{
  "num_key_value_heads": 5,
  "hidden_act": "squared_relu",
  "norm_eps": 1e-05,
  "qk_norm": true,
  "attn_scale": 0.0956,
  "init_std_o": 0.00508,
  "lr_head": 0.00374,
  "max_grad_norm": 0.5,
  "train_tokens": 693100000,
  "dataset": "wikipedia_en"
}
Each number is 128 + 32 x the weight over its row's rms, rounded and kept within 0 to 255. Layers, rows and columns count from 0. Numbers have three digits each. The size before them is the row's rms in percent of the matrix's.

# q: layer 5 attention query, 640x640, rms 0.0835, rows 0-81, columns 0-79
# k: layer 5 attention key, 640x640, rms 0.0826, rows 0-80, columns 0-79
q0 096:141085107126099155143082074089162113159110128194113129106130125111128140082113124094101118155083133166157152196100089152127080132144121104133166101132160141093121039119127173137144165153123101162124092130194167111127093146130160129154090134
k0 103:120089105117130130210135202181106129097133126109088112140084129158130149111157169092128084105102140131141114114122155092111146114111126090172129138100122091135169114102087081128124168102151174138146159116108096095132081117125140097077140132
q1 100:175116142197107146143111087094187103130092130091115159127182113142051059111100132134193110126155153107158093110157138125108135116049127146163098145146104054149211218166124089097204121154166115186142139143127106149138160147171172152151053139
k1 101:126118155136153106104121118149177126183098144169136115143070135144139170151197068098119135138131191128132157103127192128108081144096121067039121116104160109112054051157131162138134142165058137105102126079175134109128121169124133071133143159
q2 102:103091094083138137081134164140141124098132173125157157102120151181106162146163185149097136113098136139165124125152125115150152128144122255127139136149117086121130042124142162148095071072124069109142141174138109203144218172100129093135087113
k2 089:146106134091180172164090198098124119138091131108144138142093200183122103118123060158118129114153068150133137092126113144087160111111153051117155133111121088132117136098113115153131172150149157157143075133110100114082077113117170086142151163
q3 102:167147112178098208066113151125084117158098088141091095170149175079199133147183121117159197126094132151142082187149173121147095123212082103075114077144131094101088153169103105200194084081087166131178123164158175137142070148152140146143025092
k3 092:074144102074146144179118151147109130078154130129119132098125149117095090146113156126108112173136172142097155136123140106107158123127160170163134106076101126152201122146103135174113181107143138144097094148117126165103156185182207137096165134
q4 101:146158129129125132175100107160149125095110071171131070134117146093121139062165130139097156112126118171175110094086139166119172161129109128120132190137099169116100087088129192144130173185140155111094119058154133063106119130108097125047178126
k4 101:127164161172106108077113138176118165119188134161144136156155144128169098142121145130164096097203159086130121126120075132144112109126164104128171127128127101122213137162123123100110069100183126124181119159058146132158101176084151153172150100
q5 104:118160135145100155115166160105227192102135143157133063064127135076090112097091100140140125085145113125148139125098118128115139078104141165088104119154107114175109168159119153134109068100133141132132209156139121174126199123128130141118058078
k5 097:084151112099174111140098084075118136147109078166119134148156145158111186130193115160155184190172142151121175117138126169123153133107125099120062138132125134072110156154146077124092103107097134126128087121116115124121117127146141153135144133
q6 098:083055151120111189117111064140185141107071153106099118127119098159053120156140079128173116130112120117184125110176137113178125131173103122148121063100114107158187032082157101127165156101132087125128164155137140112144119196115102138073139148
k6 089:090110157141097088171130154131087131122106127093107154124125087144130150092142118120101129163160134131105168100116132096135157072108112128183139153145141158167122105142137154113156116156083131152123141159115104091149153151142164126165142113
q7 100:117199116126091157154111172135097202092153082119085083159164140041140181156097057119116118132091100148120101134190121090087109078096107076149079115070148146164112181133136088179132087146173128105144183136148151140142113118212142086137095132
k7 101:142112111121123153139097153092163088131134141119121128144170122142099121178171151124128192144154177147102086180078174095188212121145163154074107143084141137090119138139136154148147135147104096085092090125104148144117087197146155176132103174
q8 107:161135121099123122101145143116134125157110145137141094130188113124130163122136111090123158101123108154109099143153134142105118130153163145082127111111109160129127138173128192208123119124123099163113136243161114136129156139140188114152216109
k8 100:168096164140158119179160077159135153144136158192152105124106091106148094140169101128121113128148160178087160162171122129084061123133115112133173057117143105120172111143138085113189134096141108139135094100104160136086097116131144101144122169
q9 106:120148104131130109067100130173107109060151108143146166087119138117129179087151177145151169151175125127172150116105082164088149165106102159107185156163107123126165158151174122147070132160139158078095115135111118128143101118136071109081119101
k9 096:137117122171111135112153182131055113152148151063137149086096141133135104125120192146152096124081113143140130116114096111097093080123108145175128090116099154159200062073053170164098073172093159119115143129157134106118135138138129127099109135
q10 100:097134078120131135127136202126055113114092118086192141090123212125187127095121170171102150158129063127177115120064069093131195103181111145131154173192122133139144103121078145074096090122092124100093111151156177093100070121101118115174157131
k10 096:124147141158176145140104096127162138126138100155079129115138116100156130166020090145151104101130109081135133156118118140079156180109086102119126085126093115079127119123181136104158140160094120128118087107135092076116120124084110207126087115
q11 101:107087103160065133080162134116154084139126121158140123076186075141151163138161047132116175107173114122120113136170125054131189078113145068136079145095154094133159075099103144150165044119118175182110111115162107090144128101167129100198129174
k11 098:086079149130102138154118162168082155169105103168135122103116133142106118146096138097141119120178145137178130112180135124097122150098102104101071125081143145188164100160166091109174098118139131138157149220134140107159128206099119088114105126
q12 103:152099140106123150150071145153146152162099151119133170180146142198107132136170053123068119122161137118124128161145092118072102145104055158087138139151055116133109109101155075151165124149130152115125117151163177105140101161110109133130114157
k12 097:096122096140078136124127169156154101149108102134159130109167139093081146133050097133096076122158104086141111184146129104080122177113153141196119201112152151095086108079120111118120198134121175131155109149061177121141185123125143157178122075
q13 097:117123096121194081145143137073069139125140136154123157112106172135171103137087169124217121109052133151152186148116076120091108152184148133151174161085135056107131177175104093127118128068141129136078100116125145115124109128097105119104123076
k13 087:083152138138146175107151093143115110086161135148111082111131155074140123154084091129159128129179143099151121116114086121084149127096200156111082093145083132135124096116142173119120135137170097066114126104113070130177128115074114145131164121
q14 099:093156146126184125143096186123100119139157129120200125087115118131138109145116149166157095184102118138092188097140122143149094092100135109204135170188153152091081092130130082110093101113088112157078138107127183157112108079119137089071076105
k14 090:160173110097100076097125115132129107125172120099098101159124145145149107050099188121096150148070122114139098170151129119113115169148137107157108197112106156122114052115103192145116083116116111136116132112129082121077108105150167152140112149
q15 105:090165122118126116101158142114040125131155133111137116118134146117171108116126121102128143133116108160118095158072157132201180106099131194120110110133136145131158148116150140106096115117141146104168116182125103100091110153158164131071087135
k15 104:180125077095104150139127187025083109147128134146127163122185149146112086153085075172116119161152136164158140219157121130083129165063079129101100082157066170137112205133141158159067080146120104097094170108119137121147176155114141152147173097
q16 103:128078162137055093092107087177132123152176133134095148121145119188142187129124119134138150074113100158151097109087124160145079066176088105102162126123107171060128151084133125097146127145105214104116078144120128058164159148115133124156042069
k16 102:122164134161156144101128114126156140094085169141110174104120126128126131112091071145118193092112123046126181103113196198106102115095149109098128142143164146123182121127146113166136082162126130051138182152144135096112128125111129114084121126
q17 100:175109101196142134122095108154115104096133101089140070142163159119116116156097152183163111149142140118093161089127118105123143110161123138145201148150096127135149104105114175114117086165141130191174074141115102112171132147093082209129136120
k17 097:117115171116118124097066102135204193116144099182102098163143147119175059092100127102150138193088071092143137107073131200146081113133139127110112120154171132133121112064089076099115201064159178084127083074160125118141132087122073196105075093
q18 119:123139132084024125170117042120135136151106148146168165113103109127101143146150143079092135148126166157109164109126128138088135128129110070054107132110126130122116133110147107174127125095140133112162106141192150117119151116193129052185119107
k18 101:148147093121145163106116113127205145142125090077172123222091145202141150149089120109113100124140148121100123131139130107164134187110104119091146174123172180113130131173172146124144110131154077119130117125095090165126118149131095124129081135
q19 106:126108142093123104127111117152089139151126176124128130174103188133090120112125082144112144181173163109133121155126135105102077182120154116094135115181125154134098156140130190119154196167124173171178104142093106147161180117128156181145117150
k19 100:120134148166149172106134163198198134158092132129171164207151144090159087131107137087109184102143123130092166098152096129104121105113119132090143142167164136097121069124127133135165168138150075115185162125204111132081108135084068120096082117
q20 109:105133195150155096063096136082118114139134072133132192166156162144132097132131137112124155132169155108103148141140118120123089139115163108105092166144144175123140134168133091127181177124134138106102058132079188120131125136213177153152150076
k20 105:101041108116118138086161097132119125091115072140120160099130126123115106150167068124185090125096146135144142142125111202191161129081190134055112101106106078161088188172140125084097167060152140123139123137121106144131161138115138137112124105
q21 107:075123091141154111161111124150090122163180125163132119140103152083161115138143175103184091095072101136128142149093119098142145078067071147179158074157101045176085136113121139123104072099143086124084164122095067148089127085147103132139129098
k21 101:173190153142131109129125105124114105094164208123183128145140121100159165158101048088127161137131103126102155124107111110163143127141164123132113155117065102131161155129182188133113165191118100132149112120119169113131060096155124157227174106
q22 098:143171148090140150125104082170153122065127107097180087091181132122069151152139148114100133069117162131109136099120083113156102108061069126061124120101100070117131114156147104151113135138190151096139091126144086140139125112139142109110205138
k22 096:140112153124166140099092134117119128133244202152090145124161168128145157112078159159091150085070119105041145134099107131124057119055174099100134107154171161115121101077116165141140119209159123105098098129120105094107181088131101138129160204
q23 106:122158151073171104081102164101159158072112113095214131129141145111115088116138125147141087199156169125087149127129136167115113169133155080113099141120131155150116131186140115112134163098182139135157104129183144111138090106162091176160106194
k23 105:074130130139120123177125126123143166154083161134119124083162118133136135160126098136112147141083049194142078137113124070141126091207111143158173135133119068071097118091136161149117105157137121139106137080137121185121112142167125181117152117
q24 107:153101120124120119153138114153167211104174117120128131173138166110152122153117199115101161157136154118156092122155125075104156107144048200226120157139107164155148152126103104117128134174063074175137081157127128138108132103143094091167075131
k24 109:108094106151139132114130175119155160133150192125150141119146146117087104114188044087126154118115127081144109114167164112137062101130151109101162249100158098105171100120143136125170080181129147110132138145092152187129102148109142178190154158
q25 101:165179090130087154080165122167109141114166172158133099078136078110120133146096175118146145121143125168114146194221136132195069111133095142144172115127111149144157159143108166143131110145132100136147122122117082135107086094135148136148077181
k25 108:159111190124168158162178077116116123163107098115146172080104107170109120170128190147116131136121145086155176192134133108155127086129147121138203169153111145122140088136204071101139132144108087131149077147109108172103093151137186144143030128
q26 107:095079140145149169126100163194134103203147111137089080162129110126105111130185158123109097099144200164112165170152186146151161101163102093154140125167027149167146116141093088150093176103112078150127161031120129140120139113090147124147084144
k26 100:135100156156115121154135166123160115092139140141092095092176140111139172173100154134115152095126155086133116100133121189139087148161083113138127175126203135126089159101183119046074171150144173177135134161092139125072159143062145096134134076
q27 107:190132170135109129220118087143118138100197087098115121113135154117115173148105153144100153092103197098102151105122209166167143117096167144134139170098088127140122118083107161112140140152131175131146098167163125098125136120121150153170130126
k27 103:098064163119140098154106098145142153132137128101181182083154152183153137098147169204157167149126110118110143130170136166117112100088113151133157133136142092098133125138093096114108156123115178123100107142207110135152124154161091125135048148
q28 100:125165101127066154184158095128156153196127140140113098115127080092134111115169139077135160161126133142064126090096163128141104171122146150136121142099124115103109186111167176151157131131162069139091167163112136090130133113130115067092128098
k28 101:152090092117180182147152195129103160126168112201096095165114072143119141123124132150085114114176152105085044146240090174127144116103155143140104154091151110088073135149185127112140097132061097117100099116085137135211149111152176076157130115
q29 106:089112109099120104159176166152144136194109167120117120126117121140149124106182140144120142152093143132152134182102091085141141169193109135105156190107120114180145057145129161106068171085133120119110089109200081142087157118133073137123167094
k29 103:088083115163093151091153078086156078183115146106137076155135108067095068073103105164137081144102072153107159150129150048172133134159106125114103171138070147093138109115066149121124196148121108068127115120149094132119064150097099122101133229
q30 108:170113107180105106154154141081142115125183119181096174078068156113113153082107121155124115082123126140182169114109100117167128128086136160190140096124157183178153150116106134136089168115125073156104161182118091165159120128168087139127170123
k30 105:153130166138148112099125066124172144139143175231148158140168121122141154101110145111146077170137087125172090095130045136049128068122069119107087140134131092089112088104145058127083086150127186052151110121128151094135133108082141134151137123
q31 104:075084161145131126122149157159073113097113105111131169147165120104079128127140117127129095142102104070145104138090143054131093118103080148081127053065071163017111096098151099127128122133096105155140138188162110129133187077104160140097183135
k31 107:131128103126063068104082151141125138141171154137152154085138128107164130097166104134038131076142152103081098084117052136142155087091067124185123232075155083158189119127056095112168109099178149161096120122114163142148137111102067145138181109
q32 104:088154096142108120129106163155135103203119114068105111092157157142098102103096183154133133124100111171130129189112144136126090138084161164141102141139082087104145126129192086077124134061131158120138167175129077144078119077162124120090164139
k32 108:135127148199124089118150111160137094150172107065131116070094113111125121138147142148062087110133145117129085167158089125114164140108136194108209192109130097173131192129130103160152140181108086116165059170113081124147102130103158127183143135
q33 103:154121111122113096082135043171165122169076135141124088132090091150099165155127142097109120137110090094060072153193139080149142145130134084145155100141105110106109072115158188150157145053080168109105118081201096126114108131126186110142131154
k33 110:103101110118130110138141093136137146091097133135109113088148122106137171158095097162119143112135129088125108170101097092119127165158127107099117144140142117159141097117101135112087100128143129146135090133052145150070080160120076137121074151
q34 111:073063167110107145096101051133085111089083115112119143138099123111142095133191082144129167147152092144132141145082112123168113130167161103143123129044129118145147077110212081139109089144149126050130166153160144110042103117150105208175086131
k34 110:176198103122164140140102041115131068113131153148118125139124073105161107149107109091117144108106095095150157214141129104138148160110180088105223133115072096128149082112189148109092135134174142074159116079070121120116168119135175156122090155
q35 106:123136125117117120116116134120112083123121153166161166110095149129174138126144135076091134126088145135147112158113177163148134151172153152043067123168137091141169143132125139172149187144145166117108119152156171124175125109153146194112097113
k35 113:098172130108132140082160144156176145104132175112169091151137132137082115087113189092145157136107109169158155095108111094129144114155071139119124116117156067104117158148097128150173133186144146107125121097082144176095115121153131128160135140
q36 112:146129142109144128135175155077142193147166094170146091132106081138101151197097050144132123110119131139173142100108197105133180123157120166149110089129115213192138070138096157114076081171140099124123137118105123119125099117074109137102109066
k36 109:170149122196167132096123100174101147200128176153096089110121164144089182157114174141116084144196149107094134171152092133066097112117134138037065078082110123118171174157133139110175125157118126155116120116163094139154161109144179139146119120
q37 100:115121126093094138128156136128110134138166146138121099121155130104079153152127100131072130171061216130118147140099092214154188123065122137138083130124163162098128088063124134160134120108104152126113132096149156162120148113105128047129116123
k37 101:110101098142125132102128090100196115113136104117130132109103149142097197111132102105072142153043137127137070099135175107083155164126133072135185129144160128197114132134096119168112114112171122134090104163158128136147145107106136090162145080
q38 107:109122133116117118131105193128126100139133058160132108117116130115152130142126080119144110086151141121127129100076095120138095124144146167148101086150154086125102181135054114174084145098123098125105106128159100103140080110135119130113134175
k38 104:137128139145132183111142115131176133097134128125171071162044147107108171149109115118128135126146162186170068110089074126179147131135131126100124142063103130114145148087117138119151118162118097140109163124098149167053141144101131136117113084
q39 105:076135163107125113120100133114136137092121142134137131142146111106115150128133090159117103132155068074156129090107036086117144097157173137133094147084098172085130105089096141147135106160143149102125161101082163129187156162120086102119064115
k39 113:148188112116170120083113081187150122106154127134103108070129121122127123110147096106113149111046167160122123072143122170140159151115162098149112126103164146117131139152133147092166145124135151149096205060124109077146172131130125110119215104
q40 110:146161147132142153139124159088093106118143108136161184122125158116081075162124072126134152116129065113128111157081080117111079131129151095122167168159084104153174132152149157115122194134099137083109217095168145127129115126123149164134154163
k40 112:155111175148029112124163071116153087129111171115172106145114156106129074117113106148102118086160145103089179106095135164156160129100166157114127157124138104089142138128106142150081108170156153142139170155111149106086094098141108132150164150
q41 103:142082120126104129133155059134136099211112102174089158186122103143127129118135128138095111198101121133157111142093085117148131206120078114147084138131129143125077173135161140170097133115160156181133076069111172182142111146159103114092094157
k41 108:112133163159107125098136160108144151056112113135139179139195140104138125097052145121123134174090162122136120150138132185149074115114175105081139128140140127090106154113116099085174168025162113126139120177135163131132220125152147123149121162
q42 107:076171096082065198147118093090086136139104141078199158132202069111135101150207132165128119158160139151161126136192140120155114108099142101123168139148099134100115159114124140166149131111149171172103167084130081194175130120126130135169170151
k42 109:158084136136162124127169189216103149112064099145089096163132126054148120144064117084084101097142102169125108184145106122094158158100128197168134169074164122105140164113150114111110141171094141127121124161091154101109131088102154065157143090
q43 097:151132140175117165098104135103118156172137120050180062083162117120147171150096105137164107103113100131084131111149148131139126134090130157093112084126156120134075124084105128142085178132157120124110181112162142190128092154162161100136070105
k43 099:148158100156108077109129077146146095116070133153176173105113161109110103184115077143156149138070127096174145136112095128195121112184100148139204113174126154133131099142177129130115055217093107115127148154091160067131088163147184160105122138
q44 101:107110081151111111129187137121171110174195159147096139086087153046106127089142174167148135163101118109155103107102096101124093106120118124156159167133153140095160130131188166154095116118149156099123203116131147102068112098113137173100082146
k44 099:128143142162180103100138116133082075127117094127196080118111073119184104110097145156163119106142093111072160123144182123184134151124180121206132192158060061110043170124173133128110132116126078118124162144094151127145128082115090115066138112
q45 106:093093094142116163138119100172169096134076115160183184149143138148155142198110147078123109137114114125093104131185137078132120076164099133182103178179138147141129176088102172133083181142135190133152137103150162141133129145144133140154104135
k45 106:091171204136149154118132139132154169142141107148153122082123101184074135091071090128140158138123075145126125057045140121105114145154101137134124143166139180123170121139110116104113146151082114148136148103175094105152153105121119123131114080
q46 099:116080117119129197111151106124138157145157124166121132123148150161153087125115113157150093178114188127231089126158072161110102170162096144082147132142109133135134099133133117118161081115137141135175113134175112154144152178098090143153126089
k46 112:113111090209087086136112165099133109138138080104106140112129139158103137083181158104110098144065108176045144156118132139121095162149089116154152162120183109152160158114150129123127116115100138184101135124166117151157163141100120110121110128
q47 107:112142118129093152081144181097163179134134142130138106098106081124087128153151097165129112174099154161136124119135099098113109180135124103104117152071111100124073203078098195147136098129166125129109164087109103206151064152088107125134143152
k47 111:136120149155116165188082126145110123148138075119127069124120156149150126071173087123138164125125138151159168112150093109109130145173126102129145158161170123147159127176137182112144131176146067120142202146183146091053120119154150127105188140
q48 106:142127156129119107110139146107142118130155174092127129127121082133116063101108136130102155141138175083085151092108139121142166126119112116154096255151165140127151124148160109143133085094154146111130159169069165084117130155116066164177073091
k48 112:158113091096111098139165069114144141104106113152088138128144152173126102159139137126138152112078114119108113113124108113122101146128137178155176132154115094107100096145165118106100099147104136138123158087079137113086155188134129077068129152
q49 100:171159153104156123123154113107110149181141147097132165170117111134077172081183096050119155123177092111138125175183089120161109146130125088123139107164130128159116160208123113102078141113144109107149140084105115187145136150159116082143135128
k49 104:128110120106155113134120143141078104218117130146173127104169115174143122161136108140160108113235110128077097114151117162177079172155112117139159201176155137086125107174156087112214147132119148202164065133170122155152140085130179163064124123
q50 105:157073071088093171128095133159142161149144118171173146156115207129184143143074132138126110124109100152129128088147155152134150108115174151113065164110126140127119107084132185074117178133171100100158163175100167154143131164188200150114154133
k50 112:077091169051165127072129091149096128077112113080153154103163144088114124208103189115076133180180136148115126113116111121169195082116111163099087096122108195086134134137137053183153123059079128119134107127089145102173198200087167115145153132
q51 100:081168190147152071103161130082167111118123150128177089143163119106167142076166208158116153085123161094106162132131091136122117131101158143095117134120112108129035144112134146171138128052178112141127149104104154161072126117109140170092117117
k51 114:161162118155201134112126137115114165159123133122129141180187121087170104093094099144109139119144122083085115118146118159149114190077133134136072172112125150084077078139113121146112172111121113114054144150146119084122127110205132120068163165
q52 105:136138144159132119124161142057174171107090132117121102124132147135150094139095082174136152047135109090088144100086108124139212144163211093064063148143092120142079165140174115150196151133144142115101138093133096120147129132142134070115116134
k52 108:118124102120144099106132120133135102127143157143062153114171081139120070079102105102167084142117087173118044079134102111121072118117181120133091133141094156131071085086138078150102080117122132086115102082091150094126121083157141123147067169
q53 105:130132094099154108106161163098142090156133102155114111145178090099133092161097096059139135113126114097088160134085097167121161074206111037187129155124090119109117115098110082098125153167130166139068071137120192146135165141097129149130093113
k53 110:113079152129078155132104156102106119099117137101141127108137173095111117060103131057127098123115150128127154142085170120115114085061125212129122047126139094122155137032063044203148119098183074135155124136126125070150164119144127097129143139
q54 107:143156145092083121147119087135134124082099153099198146144187091149178178151183139173193137145060121113145109109151150143108143136089123157142220141097153129160113130192127121171136106164164089154158134145085136109135129078112107128114147057
k54 108:194125128198106096090187123122093058116100107110156116102183159096128120124151134146094119192122126103172139205180179128173166067101176115115113050154126135113177109115170119130114068098128127134203149105151205099131090149137135141129138163
q55 098:124135172134130142144112171081112141138091130123161137126150141157086088167079193134156163112098119136136146113155076154082135130108091105174182084075119157173111066093131164164146094127118123120147079203093139128158160136128105168107099152
k55 107:131122142162110098119180156083144122179097130108109163114088102112070090141168094121112127150111132153143102143164131107122129119148125100108172107105058113154177155181163136166107105113138113101147100127157189186121100168211151160131087137
q56 108:135100135161158133136119145128155052112143087188131123137138125080125131149094165120125107087154097091126128162147094143092126119105091137171119113113101170104098167148156110107150126114163115147077133118166124148101131132121154045168156158
k56 110:148084166097057135164145084087136131086160131115072206173121163132150131119143178119093077139105074116124081129132089139134089135124137188128129108126116125098115111108102131137141160094130138104133110141080174073089135130108061136124135191
q57 100:088139153121128117132205114143089140101078073149118112063131138131092230124106133147180126150131114131175111083112122180077126099097105128139132087109122093190139121119094097111146112100095121143110159115143129149130162123120170110150104063
k57 102:131104120053161148163108102096161173163137143133095128192096108088145098128143120143103109074117142149129091116162161177104139169103128115131104150090135133137082139141106100111126115126108143086127088093104170105098109140167147129106200092
q58 103:147177096070122147125107045109151154142168092127119142135148157106089125114084012129053109154100112106144132137129132185090135128083123108097112106078184143108069136169109086141130078157178164127136140112169075136112108098195141150144085139
k58 105:167115138124157094152073142099129138134105138122182124119119086133169200078128101151152118109163117146142121108101163205171145107153197133136090142155143089089053149130140146093100123110062152139141146126104147124162148152093162171112082215
q59 110:159102117118136110116155053089089167117156130133123140142046093138088156097085143129157128133152184155151149136055097113116101108078105075156113118143138152098172080171113120139120088095158147148143133189134116060102109091119143118177138070
k59 106:071072104176146140147119166135142139129182087185113129109053087182112089172144099112158121097145073129130125135117173123176146118175135113073116123148152090120125220167124122138152116122134168131105134145111140164101197122114105204107098092
q60 103:094111107127118127123084163164074142120123126107092122110097094153091202105121203120175115104155114132128119162160165117100088146127099133158125201165113167183155101079106132124158113145168099112121107141111161147124087093156142129113119192
k60 109:161114159110130094130139154074101098123165172114161133044149143189125091097128131140105117108187098157112144072133095112074122104119133136217148200150088114115128085151142175079094159123130095070146129112109126163179084185223169122114177113
q61 110:081160118161129104110112156168130070095153136090224142037132109138097118138110077151101130134163159128089083178140168088166097149111152135138147099168120143155122084128133109111076069080090152120127131074134137167145047075159132101158154120
k61 106:225121162067095111122138195154209128149119093178104140099132166118106089162155133133106054072086178084113181143153117163130124112104148100101118120143148164021157079150122090134149140107098112150115140161144105118141125174082172122123143103
q62 110:187097169069079164049123087138121149100141077125125161129107126165105158123202073128126217160118106127089111198175142125092170123163131115125119120156153180159089081078107156130094130158081124100103148121159140126133149056132120100145127123
k62 109:084139127109119116166151154098131127166146151123073153149132097103123163120112084139121163117068101150170134110183112142091150073129171122159125158089100156081111106123120107116132115139128099112095144120156152104129127108124129126109069146
q63 112:110143160087107199107106189150096116080111103121084166075104059169130158131125199101156161157131101091108139151068092162131100118145107133131101137103065131138128146153125164077098163138088144125128097128141087158110134104169103112123150147
k63 119:075111109095085144097141138062175100142130111123114108165191164138154179139142163088181182122204106130147161153166157097119148111203188184113109090088105108107186147090107126176146171179133115153069122165173086123115138129084113155127132153
q64 109:082134099124149091195123121123127131131100112153148171136079165138119142104127143138157141077108141085114097111131069115093132126098166140097123164058117091128126175187113109128163174125141125082156137093087150122120137140142150136118174121
k64 103:174119157137078154110168088132213157150101194137152127145127112142128119143136129129114129148159114154158169136190141120125144113148086074134167081130105132135086050077156149117083100093147152134168144161096072075152123132096090148114148109
q65 099:165144132135127142143132071092074178120144118162094108071103149145110090139139153181153093103071113131187155171161117116083115142137150124135136147099104138143120179157141079129133127029167145104125105068135178156123098155118145162151158139
k65 098:098172138225089120116152183137093122127063140112061118193122126139094114056202117108121134136131129146152081197115118131164112078109106086095113070178133110090127187136074064119091087183095111171114127145179104122117114111123137156148140133
q66 105:121140095180180132162161136138139148154079127090108152108156130144178152135117140105185105156119140074116136130062166104133146167161099119135138112181146124093093105149151138065140173167064112110076091100118114098129145167106079199144087075
k66 090:115092125136101122080131064143094131116155074127134154106150035122127133130154182163169118057124141133178169096177066087135105152136151129085140136115100106122133111155122117170077074119159153110168177141134145104138154134087122097151128114
q67 103:141103065176110100106155111104129040138155125146120142176122138118161068087184177098138141114150117135138144130084098109143154103145085140162129117119118115087073133157168114115137107110116127117110116115156165068151113135112120118117138194
k67 101:085126119149139162152085173161062165063121089113136096139146179107132110065076131143121153155074145072133145130092092139121076135157140079083177109160160122068178174135129154113174174155103107145130146147121103121147111068159135157142068090
q68 101:105155129083140078138108118119106127076154180105127081069122133081129109131084141116093124152086132077178160166141146172138087172106126110135120093075214105114129117108091171106120159153089129074146103037125111133104099076196131175124095143
k68 093:168113139157144108109116066141183098196136096155110150085117188120100158123168126166130163133162100131129127119128159077135111134144124151103104142172124121107138070087146108155113112123133151163065146135072123088137142144074145097103147100
q69 100:175092155106094135139073156109189098109151163108112100105139061166169079174161092153070120116117148159120101161224153119138127094140138150153157122118117220129082111157167100130119099074152152181129096122177173194153119175113072167154082133
k69 095:111166110194077114147124078162133136123130087114108194161156150096094106126120128106147203154067105132154122185162115138196123105124145155153090073128064079129124131085091101122086134126172111099079116152130136108107126138188167142139091172
q70 095:149118146115083154111149157120122143157148139097093163152089139084151103145088144176131119136109139177152197176128078098119144128188068134128173166104096165183107126082127108123113147097072110123075160146154107091099133044101106141096224131
k70 096:157133118096186127107083101194187101192114088146132153130133118161149181088194157158112057119113142072085084092120144123186087138074204145151116120137184134128161072142134111110146080173160154092146141102096117141156054194140088166099121115
q71 102:128131139171144122145127080104141119062098143137131120133134139145120117219171149177081120139132128128165111176188174062120192162183105146185099125134122148055112115085103094145159094107214167154106118127165083165169118169106136073172132149
k71 095:109100131151169161138101107127124126165168091161125125152109074149084064109107114112140123158098142175141118107113172133161167066119133127096066125117201067178171071145128113104178168098157129157143158127110165147101107103149118146122182153
q72 101:143125121133122105118106119122104140102170159143126111131172211107104000118137109154084141075125122100059137119130125164130129103097169178122112125146090135151108128131113132137134072115086131090123198091088149119133114152139161111123081169
k72 095:188163127171105131107102172129110156092108110134120143089188114131171099162136138147126138137111118104139089160101102184132106190143099128116123115156117151131147210080165113161094141119122121168139098168108062127109137137162140155121145146
q73 099:069132076104150125215135131140145143093092138122141172112128131133078083082109093119114110122075154143178169119119053080057146116129137122106123143152095074187105160141136107138147118142069113114116139128115087106118127076129064132148119020
k73 093:134125071116147150131113138137116140125092160142132145187110106104145140165150105169121155149156122128126115163174160194147118155127172121129104171107149190148089187117139150119154116128153138108061171139125132154114152065198137151100147153
q74 097:107094081123087142139134112090120152099143172101135147098133102100084128088104114150117032128115125147202180108071128080104115156150110143143094189128148165103122183148119106186180130182122124109057126131122147127160151104138137127198044143
k74 090:118179067110148148181136171149115040036148107153095137089126152115136114132141130071103146172165138128141072129113139136154183123171157120077124139147132113155126142130077116143084132124124143181146091135151089159104104087130110174110134144
q75 105:112067129115085168149128145166121114143103139163100126163118133165157137113155149102159139150122130135168105159065151099155143147171075122160140174154158109104140119115140122119155166120168154118118092128195072079148112087109044152122144102
k75 092:105122092085128104117135128089176153126186114112086176113135100110182113131136187103171126098090076061123156092129110108137127046136107127107151157169121101171162073135136145078101128132123153109144151175104146137166112130159126197169099141
q76 102:185167146142145113092147118108091168112178114123096077128134126130149164130126110153168190122121159196125171137043131156140111152139117073090122084180150122085136109083096137122134156150150104136150063087152092093100142149140077120106137100
k76 106:166086170145111120105123170144154076166139106098118149078100147163098137115111123113092070122203155108161131089150160132132135137128120079147158136137143187071125076133112102097121133165111099091123177123091149119118133116091136134103111126
q77 099:180126143137146091128117093171132159141137159093115155123192114095137092124110137146133133130138107140150109088085114166079157137083112054126139199126199130111175152102102129117121152178182122158106078170136143123070108153146119113166076138
k77 101:175142120136170121102145168139125138133156164130133086142073158163097123121128084124127107131083150095121109129049103112145153110115141142125057105082115181129102150133154116185094141118106054153107124098117153161138038173138133137189144081
q78 104:106073114103135168105098093112116158111131148141110110098149068102183176178131125092146036135109073101094096143105176163098140178127136122086106130133155185151098101095148214140160135117130131129105113076163134157117127111174161131154192138
k78 103:134157113116078186121148124110108118098126077132163126121070174161124036151116090136137212161150119131165114105096120167168206184127105106148111135155091102116101110151112157188140142163172124147128123113065129133109135208126142147109064157
q79 100:139161091128117132128144069137146114110194117130099185142150125150090137054104149133134164082100104146169105106125100135131112125158129124091107144057116068150148120180119116134168130160085129141158132106124134142143133115137160122106106065
k79 099:119120139120108135109172146158113148071080131128164161136153155143133169169121104160102160113187141088127162197147129163111159142096135170099126072133114107139100190082128092162141143141129119135102114176088113134138149127139201120167136084
q80 104:111127099157077087200167164090115110122170095170068097089117113114126099095118122050171062131104113131124109050090106130154082140153106073146151116144100157165066140153118104107126096189139105139095134106168079155065088120091124205125148122
k80 098:143117152151188134151145094131142154166055164143149140162181140125135175086106208177088191126112124136143129103156135144147162148079135108205112169135187095073171096139136131139101133095150082161084146099105152117105147111127153164135150161
q81 104:071166140160138081137123063166128164118158138123121109115159124090208138101132090047142140117125138186153141069105078143133133120125126080144137098110128144034115126144096130099130108125125091115112140146089131117084073100162110171123106077